config.toml
n_layer = 11
norm = "rmsnorm"
attn_scale = 0.0884
tie_embeddings = false
init = "uniform"
init_std_qkv = 0.0261
weight_decay = 0.057
final_lr_fraction = 0.0
batch_tokens = 65536
doc_mask = false
steps = 4868
Each number is 128 + 32 x the weight over its row's rms, rounded and kept within 0 to 255. Layers, rows and columns count from 0. Numbers have three digits each. The size before them is the row's rms in percent of the matrix's.

# down: layer 7 MLP down (transposed), 704x256, rms 0.194, rows 611-628, columns 0-255
# gate: layer 7 MLP gate, 704x256, rms 0.193, rows 612-629, columns 0-255
# up: layer 7 MLP up, 704x256, rms 0.205, rows 612-629, columns 0-255
down611 105:113095133128162151149109089163107159112130142094122201088106164093104111118129149150153142119117092097139168124125130194129139039143148130181114128127074063176110106156082110152173137078114108114100101118118207136123093137120105108153145119125090082180122144138127163099120175110093148082144097128139151106139064129165140148168119152225117129149093167103121166119131147164146127120134131142165138076100112140102060150108160060128163126182109105161106141129090170163172168137116161108126143134133134188108103145127093126134122106145146101147126103132119209133172157120138180128117162105162168083083144116128152141139067135168139154172080138110079136192078168083131222086116166068206166096088110143087090096072106175124158161148217123107179153157179164108146131128163125
gate612 098:170169100160144122121164127187149106059086142130138058169112147113129062111145119127119130135105129157124079147132094128185145132147101094117085141103118117170194141151093161066095136172124092169115136086110062178134138115119114122157066144110094109136141071201167173105086129115123119157165084134117185106131185035138178130136084111128131121130139092162137163122153120136105125147130131116157152128115185182127105120124100143148184131092110144098156044134122145124161069111124127108138090165137117133097127106090139119170198120064072166103097145142149191131117124142106169087160145139134102124129122124106074164152106147080132075126111166112122138100153174155122169137151156078080081158122167098162060170076109188172180189099124171085065116126136109138061145123057142
up612 094:121087152129145141126141111126092172113131104132103106082191123174113113026125131089201103092091162142141169091133109136126087124144130155060157104116075153133105125154129196151091111041106183146165119146122138078165102077147108153118141077140142112113122243140160091123135126166085135123131088111097181111126168135162125126161115170164092124098058133111097107183101145084180155095138096143191148101176148068092120129154092153128065089164108103147202120113130129130129181142164100122156157112063109125166125157113224174161145115180149115137115137156155102131067122054125107134121113194126156134158198096137188134135113126126123149107121100076104094157107151115134137120175135137146156126127132145138144109085091173140181143135099119155129171152143129127108075109086161
down612 093:089125183192116171069173125159125122080080114135135172064086158143160108145074131116109106167082143100194102140144189150157132197153109084116096125101165178130190109117144105099140115100077145092127061163171133162169157056088106111174157151131112167115097175150137140135133147069144184147133148136187136087126107168112096096156137139142171104127165075166144066153106097155094168146132103151171189093143192085132113093165133161116185162126052210144080158132116096144121118119137136106143180101034097148079130135108085108131128135166102103134089138109137095101074127139098135138104077155112117174098174096141126117113117130117123115150104168152129120106116146137208116114147164087136119162122117074147068072101107094175139113138111152098120130131168144096103095135128089
gate613 103:141141159088141151100133128117154115172115104153122108119127150092136138172116183186129133199091080146125159108123169152193101183151140092043093185128180141151180125151101099069083077108154142100074122075091136120125154118182188147158097137127156192133157138099137088129158162140120125138131141130119070168148175103106109129110110192104097124083159170149137162189181218103096099143166194167109117116168115070143084137108163150173138146117146106098095160163155137125086133141131131118126119104111137063116107204133175072085136081099129091191146171147128150143167066160143111164147106140130147093148148104160133156142147110139129191104163089078178111151151137133113145078146144117103138141162119151151152092103108127155126142164165124080120143123111213151136065168143202
up613 095:134149110162169144108125164157154130124095094152112107151140218149139172147167141092123139078131137119156143086140133157149100091114138081181215089156150168070123125188135115155097168180094178118146136175143110159122120110103161094174132123156145174213053145130165075119102201207053133028148154086136123141161125171130133119125105091119099112131100157159189125119109130092064090163148105126177132101084130142169092121142115109097140163074140083155148101128103101145121119124112127109159101087189174126085159100075143125134084106173195196128109089103130148140081156123107152186101148151170152144107199129128189101132165140154147151125148135170106141130142103109124152125153116118150153190093096156147110156079085086156103107094131110134112121129128119134057149088116142
down613 101:123168116178140113174189143150153147186080120142136129082173075123124153095171140092140108148134147204170104139150130071122083171134171115180158085151136152139153155130080145125099112071112116107166160157073172141199127140129136115114112157146141151084132121091156108123167108118091176177092173181109123202172159165087127183110076139155149109141103116116113108104133182161129183155146109165106176154171075093105122077091152091098136168129095127136140134135140179143106208160114116045104125099121151093188201142140103103160183137124118122184165150129099137120139114073114153099124105114120165176111095156121108157118151084108148126114135112160155115132168164133166078085137184063130166136174113095135183177165145191157106153157103131100178122065167129158082108104159129
gate614 098:154153086127124163092086111135135166194111087133125143155073175087136118142147164069154157077167059129148132131089166080087194135159163171126155158113115121195121097094133147080108132164085143099090165124087070124144121146114113133154113118120152127071133144190056163159156132157151131193123101104130155132157108116090135144060136160088104140101099100137132152123059176119135144091075118134087155115155140140050099107166068112153137167168125125109050185153152152168156073135154131110141093166113175122178073118123116129100148199124074124126128137099128104152092160155112121128099153096077114130202087156113108204162175111070148144093111184074166142141084127139117169028150131115151141132125090156122159128104089091143112149127155150118121120113138133111122106107072167
up614 097:141178121113135139118135158158140143102078076124146087102180138179192153141108133134155133105101085161084104113125140208098160141081087132127128137184103106120140160138112088127142103118156090124132117175136142143023126111140113107122144084152134138125097140135128114123144125197182077122086061066138077173168169118168104072143188174133123101125126128128129116162037136101103102130080144164120211059198168134096087064181173193110143108116135121158101112111135116113066130187136154088160143128075136136161060171163146146120141126123135090138075117114142146158187078147135125143092139131094162155147114112127132157143164156139146121135096145114081080106121138113095181138157101102158097138156104133101121121124088142138092046179188094137100185138122106081128188086141131
down614 100:129115104166175240122132141142102160145112156134176128114135076095150115147142145103094135157135139105130166182134129140147089108154114104129100128163145101100092131117114151185132121144137135159098085123082182082128141122103166130164114183187118154091139138161195134090072098191134205091105132083128135169169142128092048138111149071073164115113161130104140153180156134096110086125146145126088134112141158198139153141103169144180157110107091157087128096149134082133115175189148169168189180109114159144167151184164146217148192170124102138167124109078122094077097153147096118124132098100145111137099149120116099168143080118178103110162086077150054114102156106128125157114089149086193099117106145179168108149113131103132144082112119215106116170084135135131092124099141106
gate615 089:167113104132046098119210167160115161126134087161200090108055120121162109120098156143166135209129151143097093112100144118128061149125173148113138132144146090095099077166108107149108111178151125160109113108131177132125076067145146143120169081134059074146138164097117098173117135092063128107150127167132154126162122087132129111117099158130109072167132094088147141138153163087158112122102122144127148144127122112076092176200119135114104119139167081112156115138178124124107175107131129166129134174145114179130100016112173180119118074106081142126124128095095162142132142163173153117118117087070135137121135093130151172127131064061115102145161112100128159140176170070175078140078124113159200109142082179090159109073174185127145135136135134111117138132136126116122096199121080
up615 110:111121126073125107115165217146109137180130106159185100133114110117067142109066121122108089149145173109141107079109054114125099144155154175163141126145087082200126048176101067182143168181092126156038131082107130155152119105101078169066150131140128079149144083117127175135147118106105165117137106126083143104087118065142137149107049124157149142169123081144102120134141204130133080147102163125093131109124107094117117115183099125040100147096135139105161141101118136158135163103125141216137105139098128156134114094142131146132141156142138145164196177073094129134187140127128110135124076138140114083104113090138133132113149081152175126155136119144190185099148116087179127104147083142173114119128178121116163098097126155132161201113132129137123127129184081085133104095120195
down615 101:164175127086136153070146109147125080147105134100109119128040125129146154111158139141061116157128124071155159116157089151159181085139143136106073056140096142205137112147102109151138179137104125144086121165116146113120121148097116116130111136079133124047240123136113197163174116162144157101127090126088151158087124151105109075114078135096146124090154096130153082085131163128198131101161137168154131120132178123071101117157144133076126139164121106112097123111162096119120095140154084216130119141126122101122119099160088102106116139106164127120122108094091066146111089116123124133114179142133168075132114152198131107117194102173146094207118082182175182129168150164148072181160141141143143112163143126116164118137035128080118118140170127117085168087084165145129075094131136
gate616 096:140083201146151119197123130125106093101110128088154171112107125098167118148132141083135132114170150086149130110138153153116084115134111094116096162154139067144069138163100145190071132153104116120079083127147190099159155123111111095161160201143145130113159154133100210130127151111104128084134102136143157119157151135161143059104125116162133116097143187127135128185101148167115097090186163218144068123154118165145106197121194127130127135135080066146093153156150167094160103136108101125149080140157144073140073120140108042160126152193129094182161157094135099113121168150124155066107158108190144170156131126135133119118134128114171159176167142173108100157036117087130131163193123084147166125147160120125118123116114112096098070136137058088168086109167160120166117148170149
up616 103:132149071131171113075170122165165128169118159131128112144136145138168096076177128067116127101091087128102189195104085095087105122156098145145150128131116095088106113125083139174151121134082137213150095157092110077121179134175095158120085120093132097059133117072149051148193098161189118137149194145117064091107137113136103160132076164134124179083116134171147082153120210139103141137090181090160151111092124150144149154127108138206148105073173118165118129154140159168118155143138136157131104174137125149143150096181161106072139174147206168110151154100149138164101128082091188102144158137116125160082135098127108118154086138112105049183112136130125150116144095136219132138149156076160113141111083111113123122095122109145106095097123147136144108156144106142086141181170110
down616 103:074157115177152177176138112146136118099168096167120114195093114107151129207131203119103097112175102098089162082152165190091194219130168094122113098164152099091158112135133164125097118070109124137157132127163137163083122155144172153152137161056119062195143179109117174121099089101119100079118115153089126129105155094133121071147114115130160160152148104088176122129130101142204082132107104151094101145199094135116123177137119132073131125185144129108113040162147120097128062173111094103119149094079097088117097076108087100108122146178136116137137139131130141133173191112159134105196110154125118135100126100122099131097113145121143146149137089108162103094137126136138168061063116123151130130117144143142108139028171120143132125191070146141150130134131105125188115163124124
gate617 097:146086171050074116150131131121206174175146186104045130053164143111117098110146136223122154147128158105122159110087136148156180090119133131074138139090085121101059088137150125075080123122073145085144120134083109076096149137132085113080108081107166172128103095125110152104115107131079135112123108148169102152133147159128110205139118111115136140115093067093063187197139169157159085114094167163109167134164132149088103107151102119107083059167142078132125153158126120134112119154138137119134173144119133106179141114201123148097136175145149150109111081121192146113117072151112109140120072081108131156167130096124182100134114130149131167081171147111130094148101114118144133100151113081146088156120136160133089143148170061127118151171103130093141163130076135069142145193078147
up617 108:180149158105113124145110164167174133105136196136062152099140126123128170087095105151142162127125086142116149102094158084192141129128115051129157119174106142116125113172170109095191170106160097114128172113151089093116177124125147113084148106122111128197139163066114143131126154152144127088095128160111049145154094128138153127134072173114153160126133102159163099217114166110147094140141176141067176089164074156151130119143134196115111149134140108048180091141108104135113098103123104127112177131111126067158097084125091180197134157128089143131133095098105081151096127120115102179099142103142142137110086104092136044132141119158160163121193106117164080114155097136187075172189133146125192109145177169063157096131130120131143163096197068127120182130118140111121143166112106
down617 100:154133149130099113172086163142125119095091201080139098104186103117123174099104092131179191064132130137131087115146129099089130031153134199193138123127141126115125159133166118151132083159084109070076132178077098095118104129102138125105087110127168063134120133124148150186089090150162119123128140088081172159099108103172205212093108096171169135193152158138140132140141141124102151149155104097138133135107169163139141150160191179179089119140145112113161111157132091180154156091107139140151127148099154113110161127094101193158121132157086072120158111151106068143079131112088109141111087086115133116131075191141081061131125154116135094137090120113089092133168169126140157106108118151176102109082125187104118065077110155160095153125180126159139134119076166105119154174078130
gate618 098:107081112131049190134173131121118177154180057151139039183127096122120097157182142180156135185100102106176194168117126105108147073088127120122149138138062125190148170095151136134162130091112123073088167175109189108112132072121105165128125130155122109082151125099141139158100150099116149124159100141169124108094129122124158129146159109170086107072067161133144151153100162062068147116128126136093165092097119148115152120151147139163100121098151121130141085142116137179106120120155196089108163116149117097136123103130166128156122077092184125116119152102122127103144082161147149153090112134160127148104121063152152126111132102135127153122087093103185108109106177158147134157020105155077126134150143143129103097188142150124174130158174171108099059189032099135186128126093150
up618 096:095116155164088101184197182122128174152141106130153113137085084142138106150132088167169115137120122091143157109092145190156126173129078125125154145091053145121126236127144103068196071100152126090101169168107165115161163068070097119129121078168084136116137132093132106097126085137071103137127130138137163103159146115142135049084113122157154134124138122143134145162131128092065149094178188105112117115095126118139177131093164119156148086119182132146126146161066099120078101093173128113089187165129143100078109143140130178156144131074206094096139148100089082104182139134134166148084095082131151112111101084132131105079149105153085067107098135142169141163132122133126133146109072165108131182182121128122012082162121095161169142117131121127126134126104157113161097142107118
down618 088:133155069154135165088060133137133120119149138103085136075155173125110150076092107129119136087147133175136138161131122113165147000174166142118136098152093158141160144116182140144121119104140106147056119087142067127097097183126173153129107145120156147179171165111082105098140102155166110066135114121135082092107104093080127141098077132169106163093086137142150151108145135126117145134139141117125096148106120143137159144107113144144109113151149132112085149134078111125158105057120129149092099157155163103125142173143150093161153104122123103155097100150136164116111129115125147081100178129144095161135137102150135125128134116106131090121133151128146076132157149113166190158125111135090175116149091122120157133140030159174158145124111149152149140223107133120101126101139118
gate619 095:085055103113144159142107143160108151156147156119158091167137088099115110188115118126126141096076100156067174134160172083094141111134108098141178177125112131128090193177073137119143075156117143165155058173100094150201070141115097119140122067121092149119092169144130146131123139138161118114073128163040132100142169156128122127164115163089104133132134149142151127137128070125135097191186093084139119099178114107101100110181068138106181194154120135147089192191104100085079165090136161100090198043147120118146115093099086088161086085137108132131138104096171143113089177138140152115136090161114123100154139138101118109111160110121157072117192103124101160142091141095092104098129175192118132085109162145120112100129150174141137145112152083167139170139096129179131102166172154
up619 105:061164215090125134119155133111155077070141107121145125149114120166146148132156134166077073141159138097124062131122118115145208082125137107148152165155130098101182130158105102092107115088077193149166080146179065103215097102122121112084126168201132096112129088097101145116169125097196090136119114139111129114034107112105180134144128120082135181080141122075133083142128150166058155159179081119108107106137191135095123145128117120133135149131098133123160166079099138050085154097149105091153167121113147147098048099155065116169140176102108128094149143149119100133129140129074191132150113146176115084124111140110187123111211074098128089096126169137109109116102145134128083141162103115138134128097095110102123167105156152124165129176144098146154163141137140078118120158130099
down619 105:134149170122152149129139149122097128113152082145155140118162118138147119119111161107134132082112130135178114122111073071132094144116108112129140014103080136122144075158049110135133106099171132092102151105129094127141145168091128085109132144125176151120204118110046158119162112155140191113143186208182202086100138102169104079112129091151139163093114103116074124109189145182154188112108130138079130136083098146115090076062158158161162147116156106089115137137133118114168102107105142086125091152091125178064114102089112106139095120109110091122139104191122089121165112124092105092097108109148142086097107141184120146103115094190084119180178167075128114118191123105184108145121172102084136164099115144126102145088106143091096146136138213152087129100207113087095129089139138
gate620 101:131092095123218126151210132140112107150178170166138171171152171112102117125111150120089156072146096188126143127124120122160150098128147118054115167110148059119169093133137080063089144137089121144093101133104162087098161088076124119121109115144093072138115124148144075079069114095153111088120157170167168118098108108195125059121165191143126149113139135145165096197074100149130121153141133140122102124132148106126113174084166071163104113135132137159093120126130133123196120063134067126087135106148095170147115124177118187150143123114076128092159189094138148162185120156126140094119143218118094109119140081069094142104142172130104103122184169145182129173171130137136118115122131147114144129082151124136140140107187130090138048156159141080191122159079120149093137124176102
up620 099:079181089113152111127080130104224131120131184200130114116152087166163127129125088136115128107156123100117116128157093152119153216149167088121117160166137134138158142135126110124107137091110170157130133111131132118174117118061118187185122128155091091141099095187131131120158188060123118130054130096095159144081081129152120038137115128125079180103166158147115052145142180177178095163120110137125119157159093119184179139147102091137158159105128113131157098174157157136076105102180144110114137120139106146143162139115081114076096098158092045126054124147130143104120166128160098200123119120132131128094098155111077098112105093105139122155165113152182091132166181134080067122181166147164122130144155140142090104167164102164195158101187098133118168085121119155126173121109144
down620 098:107132179126137133115159119116157182141172169069118087123112110177112126103069140098142120153078145042122131182128118118090170147141144127188133132124157149180084162174126143101072068132126093129111122114130210096100137060119081127142085126101156136144180088148129079096166100129128113181086135092152116121178156099133129142115091129112110161143114112131118153135160060123101068157092088123195137140063150123059160153131107144155167090131075161137147147081155068142143120123141166103125095130117148095169158155192156150104169123088180136097121161102083107142147170099144134084129140201129111127109110107154165155188145118146051092139150082154093069124096081156131158121203169102120134118169204153142149116114137108160124136115169158087173051160164091086120154155106095
gate621 098:098110126135135113127091114091166138125128113081112079117125152123083079086120094175121110149167120102125147135100159069140153131088141175113155113129107111113074122155117082149117148137031119087154105105162095129168180161097198118117148163176101118134116103137122168137067140071101133076094131106123096157109080107202200110172080169073152137149076188113135176142141141123132151086156098111086072165131138144091108163167072111110103118083108074113134144142143139160140141114159127140122114094156126118140102160102211146187114143149131117125122083095056188140095170074136149104143129117162177108109108138113154088138065117186111150135110113095101097149091148183127080105135125072104203145137113125152087142132061134223166129137154121102167174101128120076171107159198108
up621 105:087108146158121128160169110121096120080114199106064230120086107103149104129111131128101090130171150180150076157137080139106129123125159179054142128100154122122162101148179117080157113179134143088141098100135135104129123143104155109162108187114111146147117134116085125104117160160127113175154143113147102105149084118104113119136123140113121133128127140118086142106126127129170153110167117141147148200125143120084162124102076134051052177088166170103164087114148154144085054158045097157147118112082128133152128178142076086108077083102119126135127097074111092154046107102166136189157138154096142115073094149126142105184156188115110119141104130102103177085091125070095119172106171175121140128137166102122077137130189159098072107165144144070088116100104095088201098110172130
down621 110:096131145135134152098146097178118062106134149087111146112152090049103151165127104141110173129146074149139082114142133127138081117172124164081106225140140122166116195166096138094142123109067136157130100040089116120124141196202168101118098071082095169168100085109076097124138111134136163143145109138119120138154112138165112176119127092136169139123124080059137142117165167126103140174148158191141116123165107154079159125154122052113145039115120165176158131112110165119112133110083064160138158153118121127150136087113112126138104083196134112134105178175128081146119110167129140133100145199152127082107165104137107102106133159176165138069091144145185134088134085144127145095126158181156138157134125141099124107195079187084165114136137090141162145112072136138135190073112138
gate622 108:081097124139069154142070117142130134144133123075111132095184122095122141163166166148128098134098138152107127135126111122127163135135111154120131104173144150156148169175120107169098111158108144166163128173155074110122103201103178119140197054132178133202110191124166100104120147146091024144092154094150124163122162133144150169122099067106031124158170150124106089101136115075137143087124125103102183192131076128165154088158101088111107145155170141175162102148098089098067096088136111086114086115178160110163167184111144093180135161094039101125102128139102135127073117148085122103118178114110181151108153140157137154081107117106146094105112128141108151128107145105129082091084145097101092080173099089104165150157190126190138142170135147136140145148092121152144181132138183
up622 109:166160155145097133164146133150152198149133162107109220094143103146122118182108112181173154130119126117150119112144156169103161159103117125158117120125133077195107121101131154112177113157088166112081186140128158101118121120106109174092115086150168109131108135124145145160087116050102125176121172121140124092124150084193138123075136137125178119121160144071129129120110081143116123118062147146104118086168130179164091122092097076137108124080112108118198124183108171098172032168097146101142077114236157094087136112175150179125092158129068088122146072120163127121082132108156103081101124119087072141119126159127084154137094185091092134116082111114074150146095158095111185183143142136120180162148102122151104108164156102148171186050158139140116155083145132119141133144131105
down622 107:157143127150113144129163124175147176076113136072142119131068065150158165156152121102117126127177111173120141104098138152109100007043131094085130147150143163174083109123171151120121151177084144147079135148161134127127148139140109114122100135110197062143142138196160173129178131129148128111141174113087129110126077105131139131112119148136171062145161128096106149065118088063132113075096147169137039110118105169126095131122077065144147193110153100152113113107116112148120174181091160142116150096137085118176159081206128185112112142181144174138106147085200154093118126164181133159105113097110140174100103117126167129181125118136078103120143125154114128119193131146137134160105168116186175167127103099130123134136146083169170122167139160130181118107056144144143167101104140
gate623 105:144174138145111133116187092117071103153111130155122145179171087157085132088165155163119088059219108125172072103100099081101086136108136151113045141062114121122111117155157142130132199129144114051153130105166106131111188082123129106131125122081045132142103126151169121122128188187112128129137110117122095143175144133098134116130124132095140093095160197121140036120148122160057136158103115135117081114181111117136139091086145136183168144164123061112127174093105129115138145135085067215128133129108118063072128137105118186202069100131163103198180135158087143158144140121144113097167129114153115095091086136105147105107133105177125135106102155098137133107129127152118168143086114113088078138127154147156104129094165169110175138092117121089127133131153101106102152133054121
up623 094:190107160114152142060117101113113103140145082121150153129118141126098165142151136179093156168130137141098064169103145142178124148113151137143194100147152080187158159118108129180079139135136071096093069101141156172120147105183114126152168089117158160096093132126099107125155174153132193077119108145111100079139153065088086089113114185094136109110089118067142083121154112143153118107106177138088130184128140111065151117100087190212110138171119155165104107127179157160095099159115120092112142095138107113146119151136096156089102087123118182128140086139212084163147084190053121138134156123136067116109082133113156071114111151147187164139149183079109138134094123148089073135133122125157131083140128096144103097085066113079134176156185113134122131197169137109101111094155156
down623 098:092102118098112142140136108105114145154153123144118172047149153136135146109147114124100154130105167150117156160179160187168123129174152147075131077112090169109155173099167139139161175062152176169110099159132187059073118174149146059101104150132167172122137076095139110147132177098131038079196147180092108141113185129077160098089150140147123133129061145139098075128133152128113079154110132143118145121128129108099139129111158130072118140098120133111171174140079104137147104133089126148253124096088127130091140150170169132111124140066133127063127121147141083144134097102105131050080175112147143107160108136182149141129155174107091119179170075147175075164127125171136149187171109138186113120136161108120166130171123099168138124149114120129118119084132204132130095108165097
gate624 096:167178167128130167129143126102162123168092169136188158104136148084160099157096126172152186104087101108159154113186153144150117095090153185168130136133108158049183157109148115171152097184121204084129129151151131133136131125119091096143147140168131113106102125124112131131131109155139122097135134163148111108107108104107146085153174159125068120095076117118116195184143116141126089107212143161135100078104097149160117121180135129124117159162131117175108115106125129108048158127138124099162079128163048113108116125097127168092134154120136117085112108132113126109192117096099152179186194084101120121090131192240127154115091118032165076144131186114168136045154152109131177156112096102127134198070126102125130119139126104150129128150166157131201114113133124173109122159095105
up624 097:148180158157130112127154042143111130098128097116151143168133118160120123102166198135144107151155147133092162095042127186176068130194145126135129116182160131098130128145119129105101151124148154141125102065112137150163153154124146159106101150119099121168119150129121149116145089058089165154088162149132121027127222132169124101098110054113152150149170168109050150156147070134103134163090134146125071105122113104125137106119111117127159170107151115104142099143116117078167136148111156120164074113095079158101124138119090122134158108084097136167092166142154101083124127098156158102050147033167155139113181148139080138154111133112204082143092100115103073102083124082080103171127098147116097106105159085138161146130122158116087078136088202142167182137129131157121119150108066
down624 101:110077172083142151139161123128153154144117091180110120088127099118094099095108100110148131077062126039131134127105085197115131216164128138130179119116184114143116127119145133168085162090106087094106146088128065131132108145161133149165074151133101123163134134161174125108120094113107140151137145144167163116132112128150105152157080144108116176153134144162136077105169173166175112114138145152109095142129129164151069124105047188120141104146147133093123137191149142156101232135184122097124141104131077103134157115141141150172102124103108111121148041091176178115141160156137084163156090111119181109126084129091129125191124159094109182126103121116064122167138150138136106137070139094107090101120201107206152182107059160112171113120176082103120073112131156088164135124141067
gate625 098:088127127154102156120143105101122122151135131125109135135153130129049142176161130163102125146126103113134137174108128145119157122134109106128175139086127107131139123156147058160140101168143142134118104150157138131090185130178083156085154165082094173055100157132178187153108095176116161074077121162160114119119146132186157123156147146127129106127115092141159154121126140110077157102079147100077106097060127123095153189148146133080138116088149105176104194190086036122104092102075174118113126123119133158139150096122130160189069110096117163086082128088079150097132132117191151062122095154113132098148162110142102100109148137134132094130136079160177151108146148106166170138137098137113064115205201031099081156076076122103151149144130117091182123104165179054145117130179099
up625 103:080101080141125152114111138141059104137174153152055178191106079080089124136159144162098134136091082153108089162121102099098085045092111119098179137114120154162147162147150131123103112174137093153126094130169123189113189110125086112164150143145099140108123113134139191056138124116116080132123127181114162172065051124186114121088183109114153098080127165123112174203084104117125192095118150082087140096101133111125112142106157084136125106154059119187148131106101094124143140118135195120117089178170157171127111154135114156102129085126155161118091130116132112097175096166125134071091157103108063199083089080136126172063127122123082141133136136136115094171123174148136093120104125134186131192141097078151106125133148095145124109146121094079186133151171102094116152117172117
down625 102:149102131136166144077078111159096090102143095172106189120118144110116110164093129122113142178144115160140090121141150133114119027141091027106152119105134126133128142096131154102164146058128132093121135098147068133173134160103139169154106026079105109116138097130006142094164112174123132078188147106144106120087127158129100110099134139080080109095178127153139136150110184129167184148106154137096168090160148132110192136128151159136118119204121028173106152155047166132154154129118142128131120120163140108101132131124145163117133133125135115085103126186151142120092139127102112095123139099122104152080143092107141137194106087098106153098157104136150078142129092135187166164116087134095156119143162145178147134099112126133098178179113080140190129118144119180136138173089051
gate626 100:159098125126118155137164118103103113136105182133156106150158169160148134141173191104156181139135077108159132106085129059122146121115155169073204186170150161076074138125170136141093097126118168152112177144182133080133103116108164153099113156141166128129111150140140049194146154132142093082118138097113151117141152139127103174118142144161140098138103165155126145115135136135109100160111146193164113101071193066181130104175113127106081050134162145176188113137113088082108140150125126120151135110101110168117116146095103102156159186133166212153148156197053170126158123073141089120134177153131147080091116129140105250108170150081100141112114084115107113096126128109148145160151091173117129104155120166143164133140154155087154161091066156152159151100099104081138139138101072
up626 104:133139147179146128145137144208086094072121145113127132149138089130124120171077105167073122175120078177152197110191119158140191149122132114168194112125094135139080170113139098127113160144108074083144133140124155139132132127090120136168098174086094072125148090179125146119101110149088074136122122107084124120110177172107143151168106081121155149175154172131129168156079105101105133179146130120137078118133147158112111131164216117082183160145123068036087162127064183155156095072112097110139115167167141084107108131126149155125116091131177151110115157159186120102159106188106224103108156120131100128130140119116108038092123108129150172171103177073038101084154124099157122123102156122130102135146141112069098083129128137111109078149113118154121118104145145156088123140099113
down626 105:123121109121044144148144145183179105099170112151103134097135117154161203170136167136121143139135126130103147146169123087073143255180144133082176124105089135101163128184177127143195087117106082134134095168139110154149156161127201139076157183145172090200122126114095103145129137159144099221154130219154122134150125166154178181095163132152092180123168115136131169067146093111105159145152144151181066107150111119192114158087115184147120141111138130091139102095135090111127098125114119155148110081143142097114075174133061096116136124136120114116117175139178164132147115156155124118150118128159169183114110106119097081170126134111106152128101121087092117153133143092135116105106117119128151118125147156085114139075115095128134100133102106139135129188098102121199152130120143
gate627 106:134177138173113145175165075120124102148151083085159132122101145163136095117065145117153090162122144161108142167158097143051118151119144116175087117110116099174130087144139071106186134114100148067116132117149122151081132108167135114097159109204128126119164130179141146105135149101164127098129163094135106128124125198158202142094125140115132138104147172126176097116135092081134086121103124156150098102143114191096100096105105161098206133181175064140132132200112077131084139106127117100127158109055101109161105105105128169108117128217165115145134133133140149081141146130154155144144104102156168177148129041166155148152080031149105072150174162188147055150126062104151092138132125109137102136084145138130115123119131231177123112145145110098118117086117162177110120119168118
up627 100:117102157116134132156183134131065089096102104060159196142163136106177107138087114102175131163104157117158125100113143128177104087072150120110169087107124170115067150233130126100156177156129108152095103107121126094155121084124155198173171125125150126072064117103136085097142107133090097138144107169105097141133128124060121121165164144151084125131170146114130111097128116128158142117098112172142103131104110066133118145088180121126157069194108118142165105114086106146130130130186120137171143044075122080133084108118090163136136151027091167143195086176100127092139152116078174126199114101143143122161140141129083135082098195121153103138129123155146147162202128122157167127143088112136147082125137164108170165115112103173106066100137066111107133087095144122182160144139121
down627 101:174082130086091146092128142206125226092134115114137065141167053145163135153140158141176141112081048140155161165092101096179118151126085089218170127146120119147157192141139117103070065080140124102161149159121152159107141171111085094152105150132181142154136144135071162137137138090107109099149141102135094184146142153091109111081116151092166078071151122093123127101151161204140160116150173149131130086166157203116062107111193082174149127111090138118122124149179105172169146126138121125166138124182150141140114079084119086100123102131094167127162118124137108179128147082111099187089096184089110141183100081177080106150154145122095117141132115147120156121184104127134110116126126131123138114136137135127139167149116188104110120150071138122100144091098099187079112135093163
gate628 100:160123071112166169155097101133138107110158122159083100131160145092106119175136144096126090125141125150183113170186073124168093050133135148114106165125071158113128105172110157177133106096152151143109068152122106142144205157122155188096075088150116143124117158115119080092078182082097139133149122120181069165093115109112121113114132136149114119123198057134156074068098142147158159159136106119124142105103116102146096108097111212111100141091159093095078061095134128132139129137118085146107152106095147127131081094139168070134100167176107139099114091128111174103108190054143105156143143150150154104119106084162113097116140121126032160146165121137096164093144118123146170130123162076156080157131141102174134142066115125126144096024078148116102058165119139119118145102118197
up628 097:185094156157094087114131121191135156090108123156118145149126161124041167103182073108151103129157202085131149083060109115131114167108141118053148174171122172123122113095068175071073101168136149173116154096088150087153135126148151166202174152136122121090174157088120133128132159153145110141131159090131080108101099115152150127128153104088171134150165131101136105155121113103105103154148141135181117171083103128145116149143147141129154168133116145161199109132149062142113120167061125146127165113152170238130207134141219140129190108142079141146150127107153131210078113131097167115134150160138141127120165181117139125111127100156109128100110166118172122132145163083168155144121148097152129156127143079093157084083113107107155133098142111115194181158145096062174098100122119
down628 097:157081142194106117122104110066095098170137165150140114160143104110064226142113119076081078159105076097084145158087133098163164211094133174120144089134092133073157136083122053153143107120131128130097122164177132123148105166127124095128135116078158153058103139177148166112099148147059168148157155110089085074110113115147095163145130071137140130139207147113156143138161069150134133152151138147193155174143160092124079134148128099106150128074115143137149088135183107133106098099127107121156120125083099134111075111131131141155141148089106126146127086145108118126129110066107167109064181162106114155139113158142195126105154078156131195133196106093126151178112088133120107109155153123042120146128113090111160163143154055121147161113113121134067109091089167144194150098118112
gate629 103:104159188162161128125179087096113146128083093138157180144157132162111110105092142031111159107141110126136138105096114103141194115075109129146174095142103163161107149133117094160144123115155131114081115151114055181139154087094131130152172079112045112072161115101098148152179152154096113160085142205123092094167137153113155119152091176104130168131131119196167133099116132181144146204169090124050143158128151093140152130144066128128136113149122124119158183119137147089155134113131169152118090123117044123030112081135076108133119152150139152118157069097088136115140148051206177090107094102136116144137123082134131110122146134088106124097081146134143147087158054117151115116145113170163040117185145105102114141165141116138156157119111181122083119127156156118170112123143121
up629 099:125161197100153137202160145170160100117135175103122157110099154188100130092145169142162081132149148126142094142197075155088133141178152148120140078100148075112169170058107106123165109138120195130155163094170182102184079082114150140196080113129131097168100118121156092125109107101087151053139125103178125131177096150147151121122074152170128165183121067143116072176155122117107138140071190132179091111100133144141093131126112046128132140122142055131102116110136115133139045101088108118100198163114108156098176101192092107125122147107035091133114143127141108104097110181091120083134051142107070155097108112109100123119119161114167086106119097129124143131118150071153123101114148171122142158165135140122172123136124153141112140092089105159142121102131130076111081143145109